{
  "num_hidden_layers": 14,
  "num_key_value_heads": 5,
  "bias": "all",
  "tie_word_embeddings": true,
  "init_std_qkv": 0.0258,
  "init_std_up": 0.0258,
  "weight_decay": 0.14,
  "lr_head": 0.00798,
  "train_tokens": 229500000
}
Each number is 128 + 24 x the weight over its row's rms, rounded and kept within 0 to 255. Layers, rows and columns count from 0. Numbers have three digits each. The size before them is the row's rms in percent of the matrix's.

# layer 5 MLP up, 640x160, rms 0.0785, rows 266-352, columns 80-159
124:141129131150157124155107114086132100142124095105106126140136128086115096117112125143193128140157119087168138093107112130153096148158184129141095140122119177130113110144137137110126121133102136144132130144098093117130105138143109166130149138
081:181128100049131146145095164105127133141090114113085126117144159120098148088142166141162151104162106130105150132166141130155108158157112151097137096143114138117127148162124117099137112137102112107101139114116089157117173093140136130087131126
128:146152083117097113161085185068104121139103101152134133135155145120129139132122145130133146122153131155106146094121123149161121145130128191101111084123080162083102148222143103098157114135127144081095154090145127155136148104132128131119138140
107:162154131113120138123115155069087179174097131152139075119127143123102124138131125161118126148131163090097120106093116118139151147181134154107126132133152113109166136151149112095130104130107105119132132134118123160108144109127160131117141126
027:104121134084132154123134151126135145147090150141127127165139102161068103143142104079168146110125140153114096077125114105166125134114108116127152162078122114144130121120121095129122131142100107125149177092099125108151096107137144118130122136
115:154113112143120133134117132097124166154089105161111102127117135155072132151100110104151140136153119127128073099142116120168147150131174119118124093119087160130104094156141104082125139158136159139134121144080142145099117138166164136147130142
123:117127112127112145131097127113144165131070135147127167106129121108129123131123112133133108132141128138093128147111134101159190162137155137151114101127125126118099143155112137108085116168097151151121136160098117116115120118142161141124172165
106:190165106103120145136117193123124100161130098154113120124129150127098141106136127116143134118154173131111128140138129105179140142160124118120139118193105129103123146122095121158144103152119118137124104076112125157089159130167125130111134133
115:127135110138150155144134149068118109157104060086117130129111156145124117134120141146135127130122123105113121069072131107123121120170138185124113129100069123133122103130129092129167119159083134118140128121105146148170158136147128104131138162
123:125174122112157139130145159098163120129130157139124139112133151158088172156164150143127122138145144088142148139136120141138092134136104150084139090129098148137147075120186135141154116124147099171110120071133088126151108114195150111127136107
021:077139106124130163140124105129129140054110114100144111123133074126134136140130157167144099113104144126121173189098120106124121147151153169132139131156151108136119148109119091152125163114126140133148140116147110125153156167146168129134169116
090:162106129106062076164135166107115169124122123130178119099124132102150145110132108122128136101132131093112100063135101151151097151130118163140107086153107139134145120137149096125130122109099121093081124130128109175139146100129153162139131090
104:178098146135127166132121126142091130151117125161107126121103116108174135139120154104140115074157108138136125134158103171163130160130078135104139117101150129122144111101144119142183112099120096086134136136117116126104128090107128132140116120
116:148132128144110133130127193058052139175106124164115145114097141131078114113109149120158127135158168108093110142146125157169122153161143126091148110126116143128112101180154125119142112144105130137130130131119143162116113126138149151160139122
100:088145086115124137166106134114128139120166143130111175118139156132132127134112148128122136129129107128162119162115138115113105103171107159139187115130113154104114118141133153143166108142165140116066172112130134119162112128129155113116132128
024:121122104099121120122144125129124106095122124142161122076135071162107119095116148134124136121124127128104162135149162175137154112121108120116122098165108104140142113098151100105163122097107155141104127135126123123134176119142119113108169090
121:124145144116129146150129170138168126145148103089104140073093132130094116138125137117136114109114154120135176105127134140157169100135107155114145125109115120130126183124155099125103106154071147127137129077118139198128141116159180110171147132
088:119112127126129099130110126114141110131111115124123078122162102126160178073128163105162144145157134122133099099160132132162126161148095136098125095204122121098134132142099099157147122141132154086102118123132101164147163121149143125115105114
060:139140136107109106127074121123147115135112130142071120131107116154108112167172169165130117145129128152099172113131112066119165097140127112131135138128147158088160129103127120103123139128117134140130087100137151118098138107152133132074152141
123:195114115124141118132085153104107116118135116162084121128114115107087111101159111149149088150143135137131135110115140119184149137158105105136155136152114168146094144145116114139118128166094142096133115166078146130104111147136141138131176142
104:128146131129157111131112147101082120137130080144127106109124134137100145130114206121140124146159095160114128090112132082157137131172154140106139107102136140109117143155178135148182097128153143165103130055167123148124197116149126153121122138
074:135156125067105111110087142090171133123117134170127082125185133133131194088118127069132123107077117154133137170118154138143161132130080148122135107192106131157150175129091148113120126150101148108137105109123125157134126141150130111119124123
112:144147119132099128126119155039140119130116130150153115118134129121118130168120148123138126138118150105138151115125125175159159155129147157101123099155124152128100132137134116070138146135079084168111113132098114142133126099164150132125181146
109:109151076161129134174145128105168126140106050118162083085137132174081146125142124172136095108159121114113121094160112130128128143143131116074113146139130161101150104141147144087110131124140152110113124091161115144113132137151113120148133161
099:148133101099097113160079179105141132126141102121140116134177130135134125115144187155137108077147146101109143126119139153145141163151104187116159099136119190125137126135138130152163121116110119137115144096110108139114133082153124161100137143
107:116167124111120145139138164101141163172149106144170151137114144160148134116097143129118107141152166090122141101140135143133136145158137141128134146112147208096111125164160070107141149117149138100091142091192110163136133101154140137112131135
102:092135158138094162168129137107149120140140127100169114120177107160135134073173120112117117139135101133062179109079135143139124127139150169061114141152126179113136097121154127097141098092123129101091159131128109115149114131135106142117135128
076:162119116113135173129128150115127160137085096073113133134136106101159139134132105115135126150164145156095123129105151133157165169124146122067138131141137168131141089116131118092149118130106104101100115127147106134113191120150118129082131137
128:141139130115109097153109149087117145135116148157105105115182142089108142130090120098140170103130198088155149114112129171137093119147095136146177107165120157124111163121131117139167116150189129116124120147139118139146106115144167168114066125
136:104141132119152134144110145093133119163107116158118124139136129120080113118110127097196127146146163095124106084113140102140131128162126158118105116147147165120126135170101130121129118138127165160107117141092112149119160111165089170128127153
096:128138163161131127169152118132125169154149115106108097125140101140162150101113134180139114144130107119125135092093168114163123132120147145092150126156055176141089097160127125132134147122128136110076175116104108141152155095109144142117156148
131:147186087129110147149124133139167096146101140169125138126186122130076141123132138121114117123163137104101082101121140155151106130131087142146157134131142141117079135130095143135112127135106117144126091105117140145135174100181086158133155122
111:156132097110125127138116158138110124143121118140126139121104166155122164106150143178091143122169103136164118138147138117152128146154085124127135069104136117126112123130113120118110134147127109150144115123142143100169125155135108115081177122
115:124145110107125108132129149104130133163057118160126118097166116131099122136098090093185130122204154119122104130128134105133105129138113105143144136154134131115113135165100130140150125121154141132076110109124148131095110154162121169111087102
126:133134157157146075148095152089126110137102112127100101128120152140099113094097123138159123136135125103138085095109102105140111124149137128109091101121081154129122111148130148090160117127108133087128122140095138172118139140145104146127113162
083:111141074147137115142143141123113163162151118069142137118119123135155155105106167138116141171131078125089146123112162116116127091139165113056110163113125085105108141138114143125128130130096144113102165149188112099174135086117085116125122171
120:109107077170136096140105135114145110134096110129112118146131111100086090103133140136166143153169113099105145128114172102144177168132114154133104118175119167117165104168093133100128162124110177103153158171127133113148107090103124138071142168
021:129132111127133179138144145122132102080148150117127099106118105143118134109088160124149146137120150142135127197153121142158153096129122135128101129153140106104149155139081151144167154114124138083099097146174093159139158135154149159098115096
101:124183150069118129146126148117103118137124097188135116138182127131106107138126128127174127075133146107114112119096126157124163122129105130130165127131106157113099168177112124137139114122143114105140154133148126164096163122136109127125100128
125:177163062102085167134149176095135160133073120140153122104120104123100155137169105095125107159157129157138144086119149126158148117162119119133140104121111117128113128126146147076090118112095131106123119105154140153102129132169157105128126117
033:116141088125132127147082141122143127125108097126119148126141111147126168113137155131101138097140170088143154135105159105112150119104108126117125081188121128114090115129122089124157135118125165130090140123123098141103138100154122151134122111
090:123157164095106132143123139093131108147120099115120110127169147126138130085144131114121138121150144090137132112108117141168138177140099138120153105159142178076111146153103129159132084158119156108101112129120109174111154140130112124152181107
117:082119118135158152130166111101119113164073111127119110099175115169137137126164116110171104150140122158099150148106163103125155151160150150118142099170142151120159096145082129107138116112124143156085150110099121106150117096144107179100134110
110:144134151154132124142117146142141128164133090150085119094100110131126115105123074144109174076147154157121118137113120126183115120161106107156166128169125136118122149125143153135128110137095138124155149110117110174140118140114135176116132142
109:119105096142116153142126129115137181144102129117166098112172146127105141085123148142135128152125140139109130112131163116144153158119146135126134091127148165116141105164115140125124147095111128136054150153127089127149160082137115136083149149
101:128144139122150095155102172123097165145113091158132102130105133143139120105126105125095111137150143146132146115133131094137178149147128094124173115165152155097135161156180085129160092130112165097091147135158144141114142148120141126094149125
103:174146111098103127127127135122116106146107137152132145117185159123149169110143160186135134121183094134122158141163143155157133157149110132119139119120144117094117127149089098096152123134145131146095132117136121110156119087144106140067167104
117:156139116129142141133103106125094137141097121146129083158162138164120137130135157134112143097125120132114145106147118166138122152127134161139153119147110173124145122142121118122154142141121109105129091148100145125096178153131113130129148118
090:117170093105164087137099140139134107142112130131125116141122165090100104096123125133163142114155123149181136103133126115122103109185093129141099119133163105107136154130148145127128093113142164135153148112165092200138188148141080160106119141
102:127170120103118103166108194105099143147087108151120118117149134133161132117151169139134125120156108106102096097100120154141173145151135164092112114129132127101098116155142116136135087145068119115118157075141128151106162084191123132101144136
133:115163068146103096124119147118139083137100125145159158125175172145105169138153162169118109093165109117120126132158123128144082121146102086118134117140105126102128115157145127113125124127149106142130091156133139121113097115160154156096120148
111:157148095155113108144064113130113171152118133135142135132124160121141149128149095131144161089124125118109110100143116123170133159128159170123140121115090168141071120126116110157138114135115133106124102184105103134149150134137159152115131122
113:170115065137130139152138175142112150130103118118156129108141123137171164135183136161089109117142149122112062111171151125149106146129123176090099099143119112087135095119083121103115125118146156132068122088183108117142155071127101143112109144
111:162190143134121125123120194135119115156149160133114133111113133116145150148124179140151117142137104110155139113146122124157102116159106126103174116128148120098164119153142121118158103136134120106092125112133140113145122050087128136137114151
114:139166142079127166145121159130177120123111127170132121120146131095070110128108142094164112123139154098133101127153142146137094148134074146150154155177153172123116148136127114139159141159134119135136111065131129158084156114148089153113138112
100:127123118085133086126088146117120131125104099154098093132137134085121103113137112170161157134147167135147086155113151116171135154148123155128125124157128150111132115146155145120155106113125103123126105115111121172134191125137146148122116128
119:117129152115095088117129143065106169143071108097119132091125147125122134116143101125155137140150126126142155141137155135135141181139103115128152125148145121173135111176118107172162126133121143135100154118116140128113138146161162144131172097
073:115181117086079093129152130099191107164128122054117094128114141132143142101136158118122135094169095091112154136173126139161147158128131107097135111166131130085151115108091140131143133159129170158142122112120124181124122094133121137127087125
140:091103096148151109148086131082109155152065114136078124106134128107095125112096139121144158110124116093101160129111144176139102187132125138114135097150103130138159129151079139127135130169134176142143134154149130127142108114157161154110119133
095:144131158077106144157103134117171119172143098104072123121105141112165133106161124117165161099106119129113123111124122146142133134147110156089136133135129112149103153138144110112175104133084091098140161134094118179122145127153113139099115097
118:119146158112130117171128139136125139134114113135122125133145126200178123134147104120152142106124139140123151121092150111116137112157135231124125115119128145135123096125148148087175093126099111119126132123127144149151133136126127123098126087
090:171118079136150172125136154120099141147140113128138117098126088151140107112144107152139122134154119139140137115112165105160189127130137125078156141159114124105163136139121127079087103121096105086105127142104113144088178094125138139177131153
089:122162109114139115129104125115173086136131118121135099104149130140166126128152191164140074120127096139138233119112174098111152114131096133112128123137117151124124189135132118106117114117081106133154131134119117141142148142140125138090162150
096:106096105094151126153095136125135130149119083149130140127138151090163121105113143148154114107113124116121125138106127133161189150132150166115118134173109178100146137173140122104114094146112139108126144147121100140091153105194153150105123155
130:118159125096133091166106126144165146148087134158133119118166189124119118091112161128179165122140125123136154131129157079120110122135125119141167130130127134131069136156131143153170079122153164171112114113124116140153136144156139153108112124
079:132168118111135131138117108104129102138106126156141107158107147117134110081131197119136126147166068148120140124100151092175180126158133150075119129130143160098126153137139143142115107153078142122151081124139109143148169106123123128145178131
028:137141114137138123153114118129114122129110138141126117102149138168145154083183094122108170104163105114125057143139150098128128131130106147114150139125136156147135168128162096163123106103113110157131160134150155120111173124127169123142138148
099:151142081114095090170098163115132146187117154148087081126109181122119111111139156120112184118126189124153120120090128127158151127192138122140145119128154132131103131139160131146166123139126096098155112125137138136151141090123122136149134095
118:156139150111074075133121121067130158123093125138174124126113155104111125128083168134181131113208136102122126133082093161116135153130115131148122078126154128087090141108157101099162125119110147150146133098140154135139106120159135145141136108
100:121150128169097118150094131083153150156128119105165115088169112161105128115116133139136118121121124093061149070102124103137110114153111190083078113122123137120128131132134131155141110133071132101097194132096134141112074116134144136142114165
021:126118146123116112127124154108165151135116119104138107205141135153117150123131094139127138120121125158138132108131140120141135172146125159108191125078138094135120113075080086159116115095114111150150139117129121117156113135132144119147148145
023:123116137072115098152122144146140119148111114129157145146118122135140145123099146153149063116132104161129118093128130138143156137099130099115153148107116127138132134140112107125139129116144096128135108100092101148135122125135194105123144138
113:118150120106130093129130127034129149116086076121125096105118145129080128088146171170154118174141081091142083129150139155135145160159117128111115085119142122134169134128140149090120114115141137158124143130106134128145117125188134140119155097
122:118131109111111108146111120048111137162063086153133130103153154129108125134163135115126152098126152120101132142133122123120136169134171135089133133136130119134145131160085127130130122140125179167107129143124127121126133142154133166079119118
100:140146147161103127164121144079122087143131121137137113138152110123144125116159185155116130121106169092059154087082132116166107138121124168074120096120098144099104138126148123171185137126108147128118173138124129112158103135119129157127130125
121:134111124157150092134025136115098129122121113158133149136148174054113128113091171133156133096166119097121104153126142120114149146144096159123137075142118126123133138162148151138118136157116148173155137138118132121124115087152172130106136113
112:164157133147114138132122115114129140126102168165113126117116102115110138113154111104152143121104156101166113121154116114175116130131096127129142039131126145140120125127130125107133122095152069132066120114092157184085166123179136146142127136
096:139131088141122129172083162107136147163154132123126091137159150128080126067113102169152136113167144147109173115119177142137147132159132151119147127151105132104160136154114118125137112115086117124128145095111115154106160127112124139133127170
118:150129117103078132134128139127130121144091142132134081109162136122079136086126176158122133105145169154143138127151099108149112122165108137118128094139155127131138084137166152140128080145162110149149086137151120146172127081129160141134145130
134:163116140122141129161076133057113158131128093140116063142116153112087142110137123129136121153107101114153136086106144130146122152136155121109116128149092190150133154141147117111161148148099105153114125138110142155106130142157144151109167107
114:167135115151126152142153146132159135154093148131100119109196103148143185125167167128097128132126105144071141098150163138188158142120134161099154077129094157122104120141135122114131119115105138079093184127156117127167148099104111136102146110
132:164154109117120140153109146074110127144090127180101129143164152130142132138120179123123150092144114135071159094109116182157162138132137196123130112139086182108116139171147126111150099126126121072107154122131110152131131098121142152096144125
122:120091137135167086147102133070103115126128099140100115112121113112107125126137132155144087163172144118148109102100163116125136154137123118104130099166122162130124109190112128124121133157105124127123109170116107142133126140154142149076135141
019:113166128162115097130132152156154091112155115112140127115114135110123146089150104117118106116146145134068106074150157156137153164110127138136174146120097133166135133121116147107155120101123127149121122145130122117118110131145058178141117179
118:138130098140145128208110166118098105177128106120153077096117103115108127123124151162134120104170146095119130111076117110158129122193155134130115149153130124113147081126119124151162098144119105146115171131135100107117117152104120120118131142
126:115172152075115145148092120108165120120106157121076116142140113166081121138128139111132142116107114159120132089130128142135167123163142145128115121121141160133156169134110116091171128141129103141076123099115105163116144123156110163140141123
109:134152163133093103129123133087133140134087096108142131078127148125157153125140194115109105123133140133112117147129090177134157150172113158097092108115146105142075121114121132110133120146096173113111114159108153112169128114153141126151182137
# layer 5 MLP down (transposed), 640x160, rms 0.0559, rows 266-351, columns 80-159
120:146115101086143129122119088155076187111117142126165137107142134148176119100127171134092098144105114119153155136153141081119157106131110188156200154148108131116099146151148148136096111130120114146154093157144141109140103160137149114153136118
056:148116141106138089138125121126142134147138128147130119121134101170124150141126133067131085138147143123109144125147135121134152087065135134114128140173114161116093116178136157134136118133139106116147105131115124136099122119174084108138120122
121:132107111145131115134125128116124124122115104118104141128112171123109127175106122168129114124126138129111110109105100153139136134087135143132114130139122143061150144123114134130150117178109125113122150106096158158091128106133124091127134102
102:140101149119157137093147134109111140115116140088145122106176154154133140110126166053095122128107067145161135143138152162148105146165108153136070110078128107154139109111106122088117119119142109119144090130176145102133145131166137121153102119
019:101113127146166128105120092137112139126148123152094113106105158134153116115161134121116127142116141068154118147153112131122141089035184188162132134134163110137106128086123129146112175131163169137136102105102137121117121127173149093157147122
118:106136128133148118138139186103133134113140150101066126142159150164123154157152166160158110154105101142088131127113138117122117116128100083135127129150150067151105163150136118143156113121149181102143122153129116124107091129104160142108136081
124:126099131140145122103095170165150145107100127118067143128131167084124151167093121153141108077083163164132110138145135141144077087153150133158084161113119082127123085138107122162157128137149080150131130153139135143110145101135147137097096102
084:122119103096097127160122148102116157105117127140151124139134121141095145108168108136102104144131187126143113119112183156154122104144135109187157087156147151122091206100153144106146113127153114126135117125080155124100124131155166102133110082
122:141107153146134148131130196118104153142150151133088154118132111117124089121132106108143109105130121122146138083137125151132094137138138146148163184128124136120125137140128073161187126131118128108114108160130130115160157116101104137143072128
124:109083105134065106137110100132110120153171120162132138154160127140158119108141129122130134124133100068079102139113138138149128153135129147081116142104142116108180120153166127079132142145138124161109057161172172111124103151161151111099117157
011:147172124144101144153151128104128118185075153121128158110125135157122139152114103109139107126155137105124168111124101119095113094130120121165120157087102091107114202101137142117135108141102137142134150163101090109093120136118118154106135075
073:096174127118157158132102135150088138116121111095132116153138123076132093138127129119184108109137128152093171121119140157129152096141124146086111153087138116159169125092141118147109124122137099106128225147200099097132087154134132124127136121
095:119135113107121094130115124111139109154128163159164120113113162134155147129122149145085113132123171090131135104114105165136131178124123160168150130111108079158111170149098086116106126124080116146086115120104132105154177110113139142131164098
096:123132139091124152095126128142117138136165142110119146085111166119177165127132133111105100096143089161102161106116111133116133189114146144092105141106074108129121138115140133151165112116164147169091134117098116121134122178113138138139142123
098:151113106115154155114098161100149150133104119155131108120125129123113147131156123126128143166122110083135146172123159119111124096139106139173127096114122119149124151120144168099092133098149125107143095097139097116097159145122118094178092167
015:133140131182144136131135123124114129132138116100135154152125152140137109096133120127145097113133123121119104110099111120113082098076165138145148162136147126119147116101127207137132126111157109133128120107140120123121094114133138121127128139
128:126103090159147120140134079182121124142129131188115130124117122133133128074100147120137167169149080156138101120124110083124134116151112110131122149163165115140108123099162134143161155108117123142100121154092116102125105158104191126129128114
054:123159141128161102142116155102175133100102116131105153097110124134128106154148128126183094119154162086130145087119123153118111119122121142114108188135174186121114143153091126179098133109142129137108119146080117137097137080138117165128142145
042:082142118138114152113140093142155141152122123097106141151181147146136137161124100120130088127151147138147091124112154174112100119086180099146136129115102151139145108097162123134137145114104141162131121155165155131135133156108130133164092162
107:123156125088117147106130111137113103139129076137144096152124129117175098166130117102148167109143177141162146144112129127124083109113128183127127134169155130106102124149136133122120132134151116091141121133148192085155111104114104148100095148
094:112180121124128128121125076136093167141122142123098077110125173137096136129105118096134133106129120162100064115123122113149134142123170126120139110144147153105128140124123130146113116136187135138087103148120128143143150129151128150135114119
060:125095156135119110105136142121102143109163139114152155143128140132104125113145062159083090106121164144153132111154143119137115148138103067142126154131122083143105164134128114143101130120143139160144104118117123132154146139112103139173161125
101:155120115142117066117098132146131141174138125156062141149127122097172124080121146129171100111135111091146138134146080140138139132125099139153126113122105121135116139147134122113163081132140118122175114145114097132144155123158145138115106129
113:124113129122137147132124130126188085145159137138150102113118134152137114100148153102132163136137144152109175130110110137162109113117125130134145166134163116118131124128127120112141135130120129096144120106172160121127155083091118124124194123
055:124112080080125163131125149110175109133158131177128165113153149112153135121169128099100163154146146143117104123120141121168135138098143164094137173157127142136119107158127110146137089154119075078106140154118119114096173123154092126105099145
106:121164146163153138118105146143129108143101125104124079156096150095150152125129119194128109134138147155067077140138141075142108157091143112125157144124135108124130141122109124117149132123128098099114137172169142123110127103121133113111127118
110:112139142164083136108117110141149123137099085158081132171114133137148074086134142096153153140134151126124099098121132108098170155099120108164096127111171125127158139113117126122172133111069123124122156099130175157135129131108094122110112131
068:110116119133138085120146136111160120105130147073133156130106121100166130130142143150096124139168144133146080081143126094151089143124169147126154104114144137088105145132108126174130081109176128114130128115144103167145130136123115127118147086
138:124161092101146207130137126150106143126154132138125154126129122163116147123127105102137101124092074135106128108163127144099162089149170143049133117144110139111165129154117099128154138150125109157130127112093132093115141139154143135186148115
108:145144103138146161109086107060148151164148129133098115156167147140138138103101094100130116131148104124116154142138116104147095140134077113129120136128135167140121157113101144130103142148150150117130123123133194116119182102160124148130127128
102:123117160122152162153123101110062106128121129120141107173121166117121095158131113106125137101121134147157126158067129119084132128127098124162133140079170109137111125120152139146112095110105117082173138155175107106123075120159115082143140135
120:165155081107104144111136103124081095144123126167060115113115136114110152147126133109126118117154139137097108096119148131160111107140126111149172092138111105137134150159131144111132114158151141150106125152142104093110124117129166153164041121
115:116130136129177135117129124165114095144180086103134078168151110165151088158117126140143163073117122084118068124095114145101102127147130115125103154140149141082131115085168106116110132137115126155116098122146133126151147129110113166138041103
126:123140150142105127114126143120121116105148158127158156149099126099181146148140169111154088117148141112081128100118115120123156097118103109148096175148129083151119156110117112160141130128103145144112118144127091122134130130116118141081171127
119:131134142111142122163143135114103156161104154114135181146123139140111114114068132102111091112147126156120121120110135140132173148115153066103139132175160124108084133118128109182093149126079159120119139132154106103085138110132156147122124105
093:131112139099144190131103177151075111119123141118120124143147129160157194112154153112094119136106146141067114150103148141109188138112151166130131140117121126152154122113127123121133106122103135112116142112183124075128117086105147102145170125
122:138154126130100135142117133109125104121106169118141110159125118088130149153158097126134150098123140128162042093127118126166108117106116152195136105149145147113129142098141122122094168115128125115123127119133096131122132132172111122097119110
012:151133144174100119121147131119132161130139118104151121140137114091088126148144061204099109144145098114082168120094143117138102130097147153102112151129122145150141117151147169110155100150157140167137173147124070129129093140119154128126153111
077:091074148155106162107118104105099160113101136115150098103143129167100116128169126124139126143110083131144096111117107136101121129085105108167130104155114128143119113123122090132121086149115135180102132159095121121124116142102156130140123143
135:182125141116183106126125122125113119101102118128138144169133125096133139136086155156156130137095130124109121105132137178109083086161123099155138117121134116115070155101143117148129153109138082136165139146130134130100141125143154123149145141
027:143120155150144144091131116140108118130134151131175144134143133108127122147136123115152113131101144149145118101133121144135113101133108102129124138076124114133159138103114162113150119135092103155143132151152127105101126168086121116134135109
065:135131098101143132142131128162120088142119130139158110069110150121147136185118090166140116106133138138115146130144129125072120074139136123133153148149119143129112163152151124106119090119143113143152161108115110105145162116119147160122077166
119:134132114158121159106122148146144143123120172138180090118126088139108096135145094121175119127131186103112113154127118110163166083096139124134119138150144151088150162135102139150128133103152116141125129143122099129093159098110137136122111135
119:148148111139130124162131144132132139130143140092137073120086136180128174103182090134126149111140162156114120158115097077103110139115134165130114139165131120093111132109131149151105110112179117105113112147129127118112093132121109118147132141
109:152127078101100115155124139132131094175142125135120114111131117155162108153165102136193147071119139124166145118175138145121177161101082120153096162124105115138124146135135100115151104097098117154163097074150158141115102132159106111135139141
067:116149144077124132113151145114170109129127118128117143140114124138166187124156162129133135141153101119156146139158102122165103149077151123088137114137119077101084124120137093137100130121102123069114136134117101165130124108084124131081141137
069:122126141134112092107092118139143085137127125122131126131128143145122148138195144087121087125165141179158094124129125132135157085089145116102122123093099165107152130110118122092136135179144094149122118120155091145130135143106107147114107118
117:093124081145091141143158122120120116129101131126132167143153130143106144131115125158140082136135130127033118184100113151121136097127152151106096136131107107138091132134095082137138128156119119130104165119126138123102105138121126137131154142
116:161090159129114188166132156107124165157100111145118115160120136110116108128144126127142130115142150142108061118115112139123125183142102164112190122156138141118132118155145071122140069123103111117133120112150110152138136130135141134149084133
075:148147119111108126105125127120123165087124094109137114117147133116109142114154152156098143107118092130130121127133113149125138107100109114101095113170143168105116144146102135130092123144105171118123097132140151135133138146171154080124096152
132:126167115138127189093091145109135143121141160127116152118138165122092064110118156105111076148133130166092117116101132164127137102147158144125116127143105135153115159133144158096164131115086141145153123145123136139091100112179130117150192139
121:164150146109157140141148143092137128101098175133134155114122153086128125159079142167127136132087092120128161145117125131146137165135164141138138170123071117129100100139106150159114077141100147200092140149131122130115114147121096114154174156
104:069130135120117094135139045113105143162190143181113115108152141118113109112137147117146141124109125118129188147121099131094143162122168120128126119148129154139148124132180147113173104117126131136166102081127165131143098149110136154135179150
139:130105082124130128131158138135123120112154158161147095127165136159186083127118103131170109122123144108104125096106083130125128116109136094158142163111132166124108101101141133142124126140153119132116095130144104158129115152119144140140083150
126:131091148126132132168137108109134181138126112100155160116115171121137121133104109140140099117105105145155208129150122144129144138114123165145112124091139152137114144102103144085122096140114097155115175089144123110120120129112149092149103142
084:159124111091139137134114127134109101133165127122140167124130121167100154133159100096146102132120154167137132144162150150142096135102119124089118117151089147114094128159153139124104159125144133094131145127159135115073085044132151128099136168
115:145107142119140178138171125132133115163159154132125088112144092183117126133152143153159089133134143114093136130113136150103121124112094129110103130090153115107108117160114156139115096134108126130136141121137073109114176139140143117117092126
043:135146119134115107154100094130133112150142101089112142157088135116123108124148118109136120165131137121067123105122106114107115128098164128081144141111162191106131122109096119135129114112136128144157105129147131143105109085092118185094150152
155:167123162134125101155113127117157148128127126134161121133114145096121098124116109117126152124132166151057123134129087144131115146145138098129063162098151120127146131085138147153176133103165151152143080114119123143064092143123097144099113088
074:161129157115117119104164117088112111088128126118131132109134141159127116150107115130141148088133149111166106126119080123103086137117110085089078115125158100102114130123133113163124143121109135123136107141108149149119139153138117151128107158
104:092119145153126145106135113146121158115134146096135115106130130138072116138137100176137124113118134134130110122125146144145129115142148099131121099123086115141099122110120158135132109123140097107138153119178107151126185127138119119064079091
067:137127165148127158112168130116181126119150169130085148086125079134161137097149094133108147157142106111080097143149127076143112120110148070126124167123110142100081134126107132162128120153143115050123149159139112127123102099137130127125131151
052:161131112152146149137140102125054139154145103111119118080156139143115094144143077110141121083103176120138094160136125104089122127114146088161140162109108109131121084106117184132094150120106113115123143111127124103161149095140134137140093156
092:120153155139141142109142150140135162129118158097135156102132130155118151127138120129150132108158095117103148124151161124116178118091125134103101118095137122118110119120108139110162119156128117116118116112093124141094118110097142084098164116
129:157152093122124135142158097119140112128125146161113128137160084124092093122180105140116143194119100098169096147103154086164123115138107134108112133172092128143153086141121131111128137115155119130130151081105149111143094141124089113156153078
050:083129148118114117112142141129175133105164114138147138157166178133156127102133134074133087160121118148111134137086135088116132100083172136142120118129148127135107125106134201160110133124114053137151106111124163133162095142102084158130120127
016:126103117141145143062124131115116110130130103132135160129175153129132162144124147133159124132107165153128158100114140139111115111087100096120127148089106087125102123133129134127136143118109122159109163131146108129120108112132062154149130091
107:143129129142115156081165079130143126100146132105149123121119122122141117120099093165115157149103109124130137132112110165123124143117137087137117147126141072112104102107136136118061151148089138144142180142150127104117125192133111129137096092
131:144155129154113103137121161098144111097114118081152126117158146105150149159145104151132119137120127136129180128118117132107109103136135123149118154105109105118118134133144141142102155133107110149105127122135075120094138129120131129071113118
112:165105140106111151122119151140183110139133069093105145103083141132155145083092164113100105137089147176066131142106129171090132117133157156121118167112146161171159111097134186106175118150104133090160157122170106109099105095119154086130137129
014:129133132125158166140109091134130108122090147141122103085098101115135146130126146111142132130145158128148146119164084140105116102100124095156124174138120140132137160093154092127095141138120147115094143113099116118105112096118092124116171126
013:135084122140142184135120092151139154118087124129124119128129126085125131103104106105126125143118147091167138121149099135152093069126140096142105131120161135110146156125148092136109165114107150149150137154163117123157145129112094166157107120
109:125109173161154149125120128139140114114157092107102098164167104149110113130164140112128121102113133096113104129173128152108092130112146159099148145150121155103117094111151080080137114137127162128123116109115121146153152088114121159175143087
128:136123145124127136118155133132147128142183176146090089144122137090159166169110130145152155156132130106111146140122144122160138071134139120182144104149126106134097108129095141134077106124113079156122120157112156102132128064131093148130140106
085:162137140111075137162106145084108077092105077130166107087097144125142101080137165129124140110158130151155129110094133164105120132119135130135144088087154143148136136151134121107122121146137149130121147114182108162134154122131145082117150144
124:124099139139151111065101143108167097116156167113150129121128132144131133106145075161119124136144193133103045172139134120136145094096101133125177130117132156124120147109137138134121164112136129137126096091114165146108099168096145156104147101
122:123125094109146114096134141126119105120126124135155131135143183114148164113117128116143163114099133167125119153141115092110130124120141153161095154095164084124153157131142103124132106090143168084083129141125140129166092102094112112121139098
084:146117074168145159152124124143111146158169140118167097102113102123140067090116134135117150082108136136149109153094130088110103069120159151099157149140152122154129125135151164132111075136113099113144164130101140121166121141150132099121099166
137:154135147111164145128123125137130136098126170089112121143124103149133132099121123132136151130119111097151096083148117135175106137147157092134124130101102164131109110138150130126154139132131139118154138126086110124106136137127107147121107124
149:128119098106131094131157114093120174112113117123140141124108121139098094152087100157129130101134155115194156139105147134146165128100135154183097112104135108164128099100123099133097126098116107119121134140090118153155186094175126149112117107
125:116102135158046160126178120144121123136111135114145091095158125155106079110125133120145187138121129121147160147128125088129094128129085108115109140116156122144142129161162137135134126084134106153125111110165141119137083171144130103112148183
143:143156119132141117141108147137111152137111139144135130153132172101126119127118128136131106117138119119154139098089107128161144092091113132107124118144128166091144151124116135116127081141132125117131143129086111165125132123153138133122139112
118:093121128100119123126138138135155096157125107158097141142132156141166146079144100117154204087109135137130105153138130093138108139108154167120183140115090092157094118123114119100130135099091133098092104126112137119127108116105136135127081132
010:163110130102136093171171133118141128123107106119145078143143125143141153126119142141135146138105116119168112132150108172141114124136171098120123120125114111111104114122103160131091141105170148155141094140138173118135133096111107102112099182
110:153136165118156152129119084131100119156145134146143145129156107096151144138139120107113140128118131153181162135118146090136128120156154151168117110106080138112110114150101152137115124122115087089143104142107140147152173159071099114106133121
132:102143119117118149129136113108053123117155104133086142137157159176114131105130145136145123054129089130107107112140124107133170105141111173113143141095112100135115154163175143151072111137174100138151112099152069116113130170128151139099103127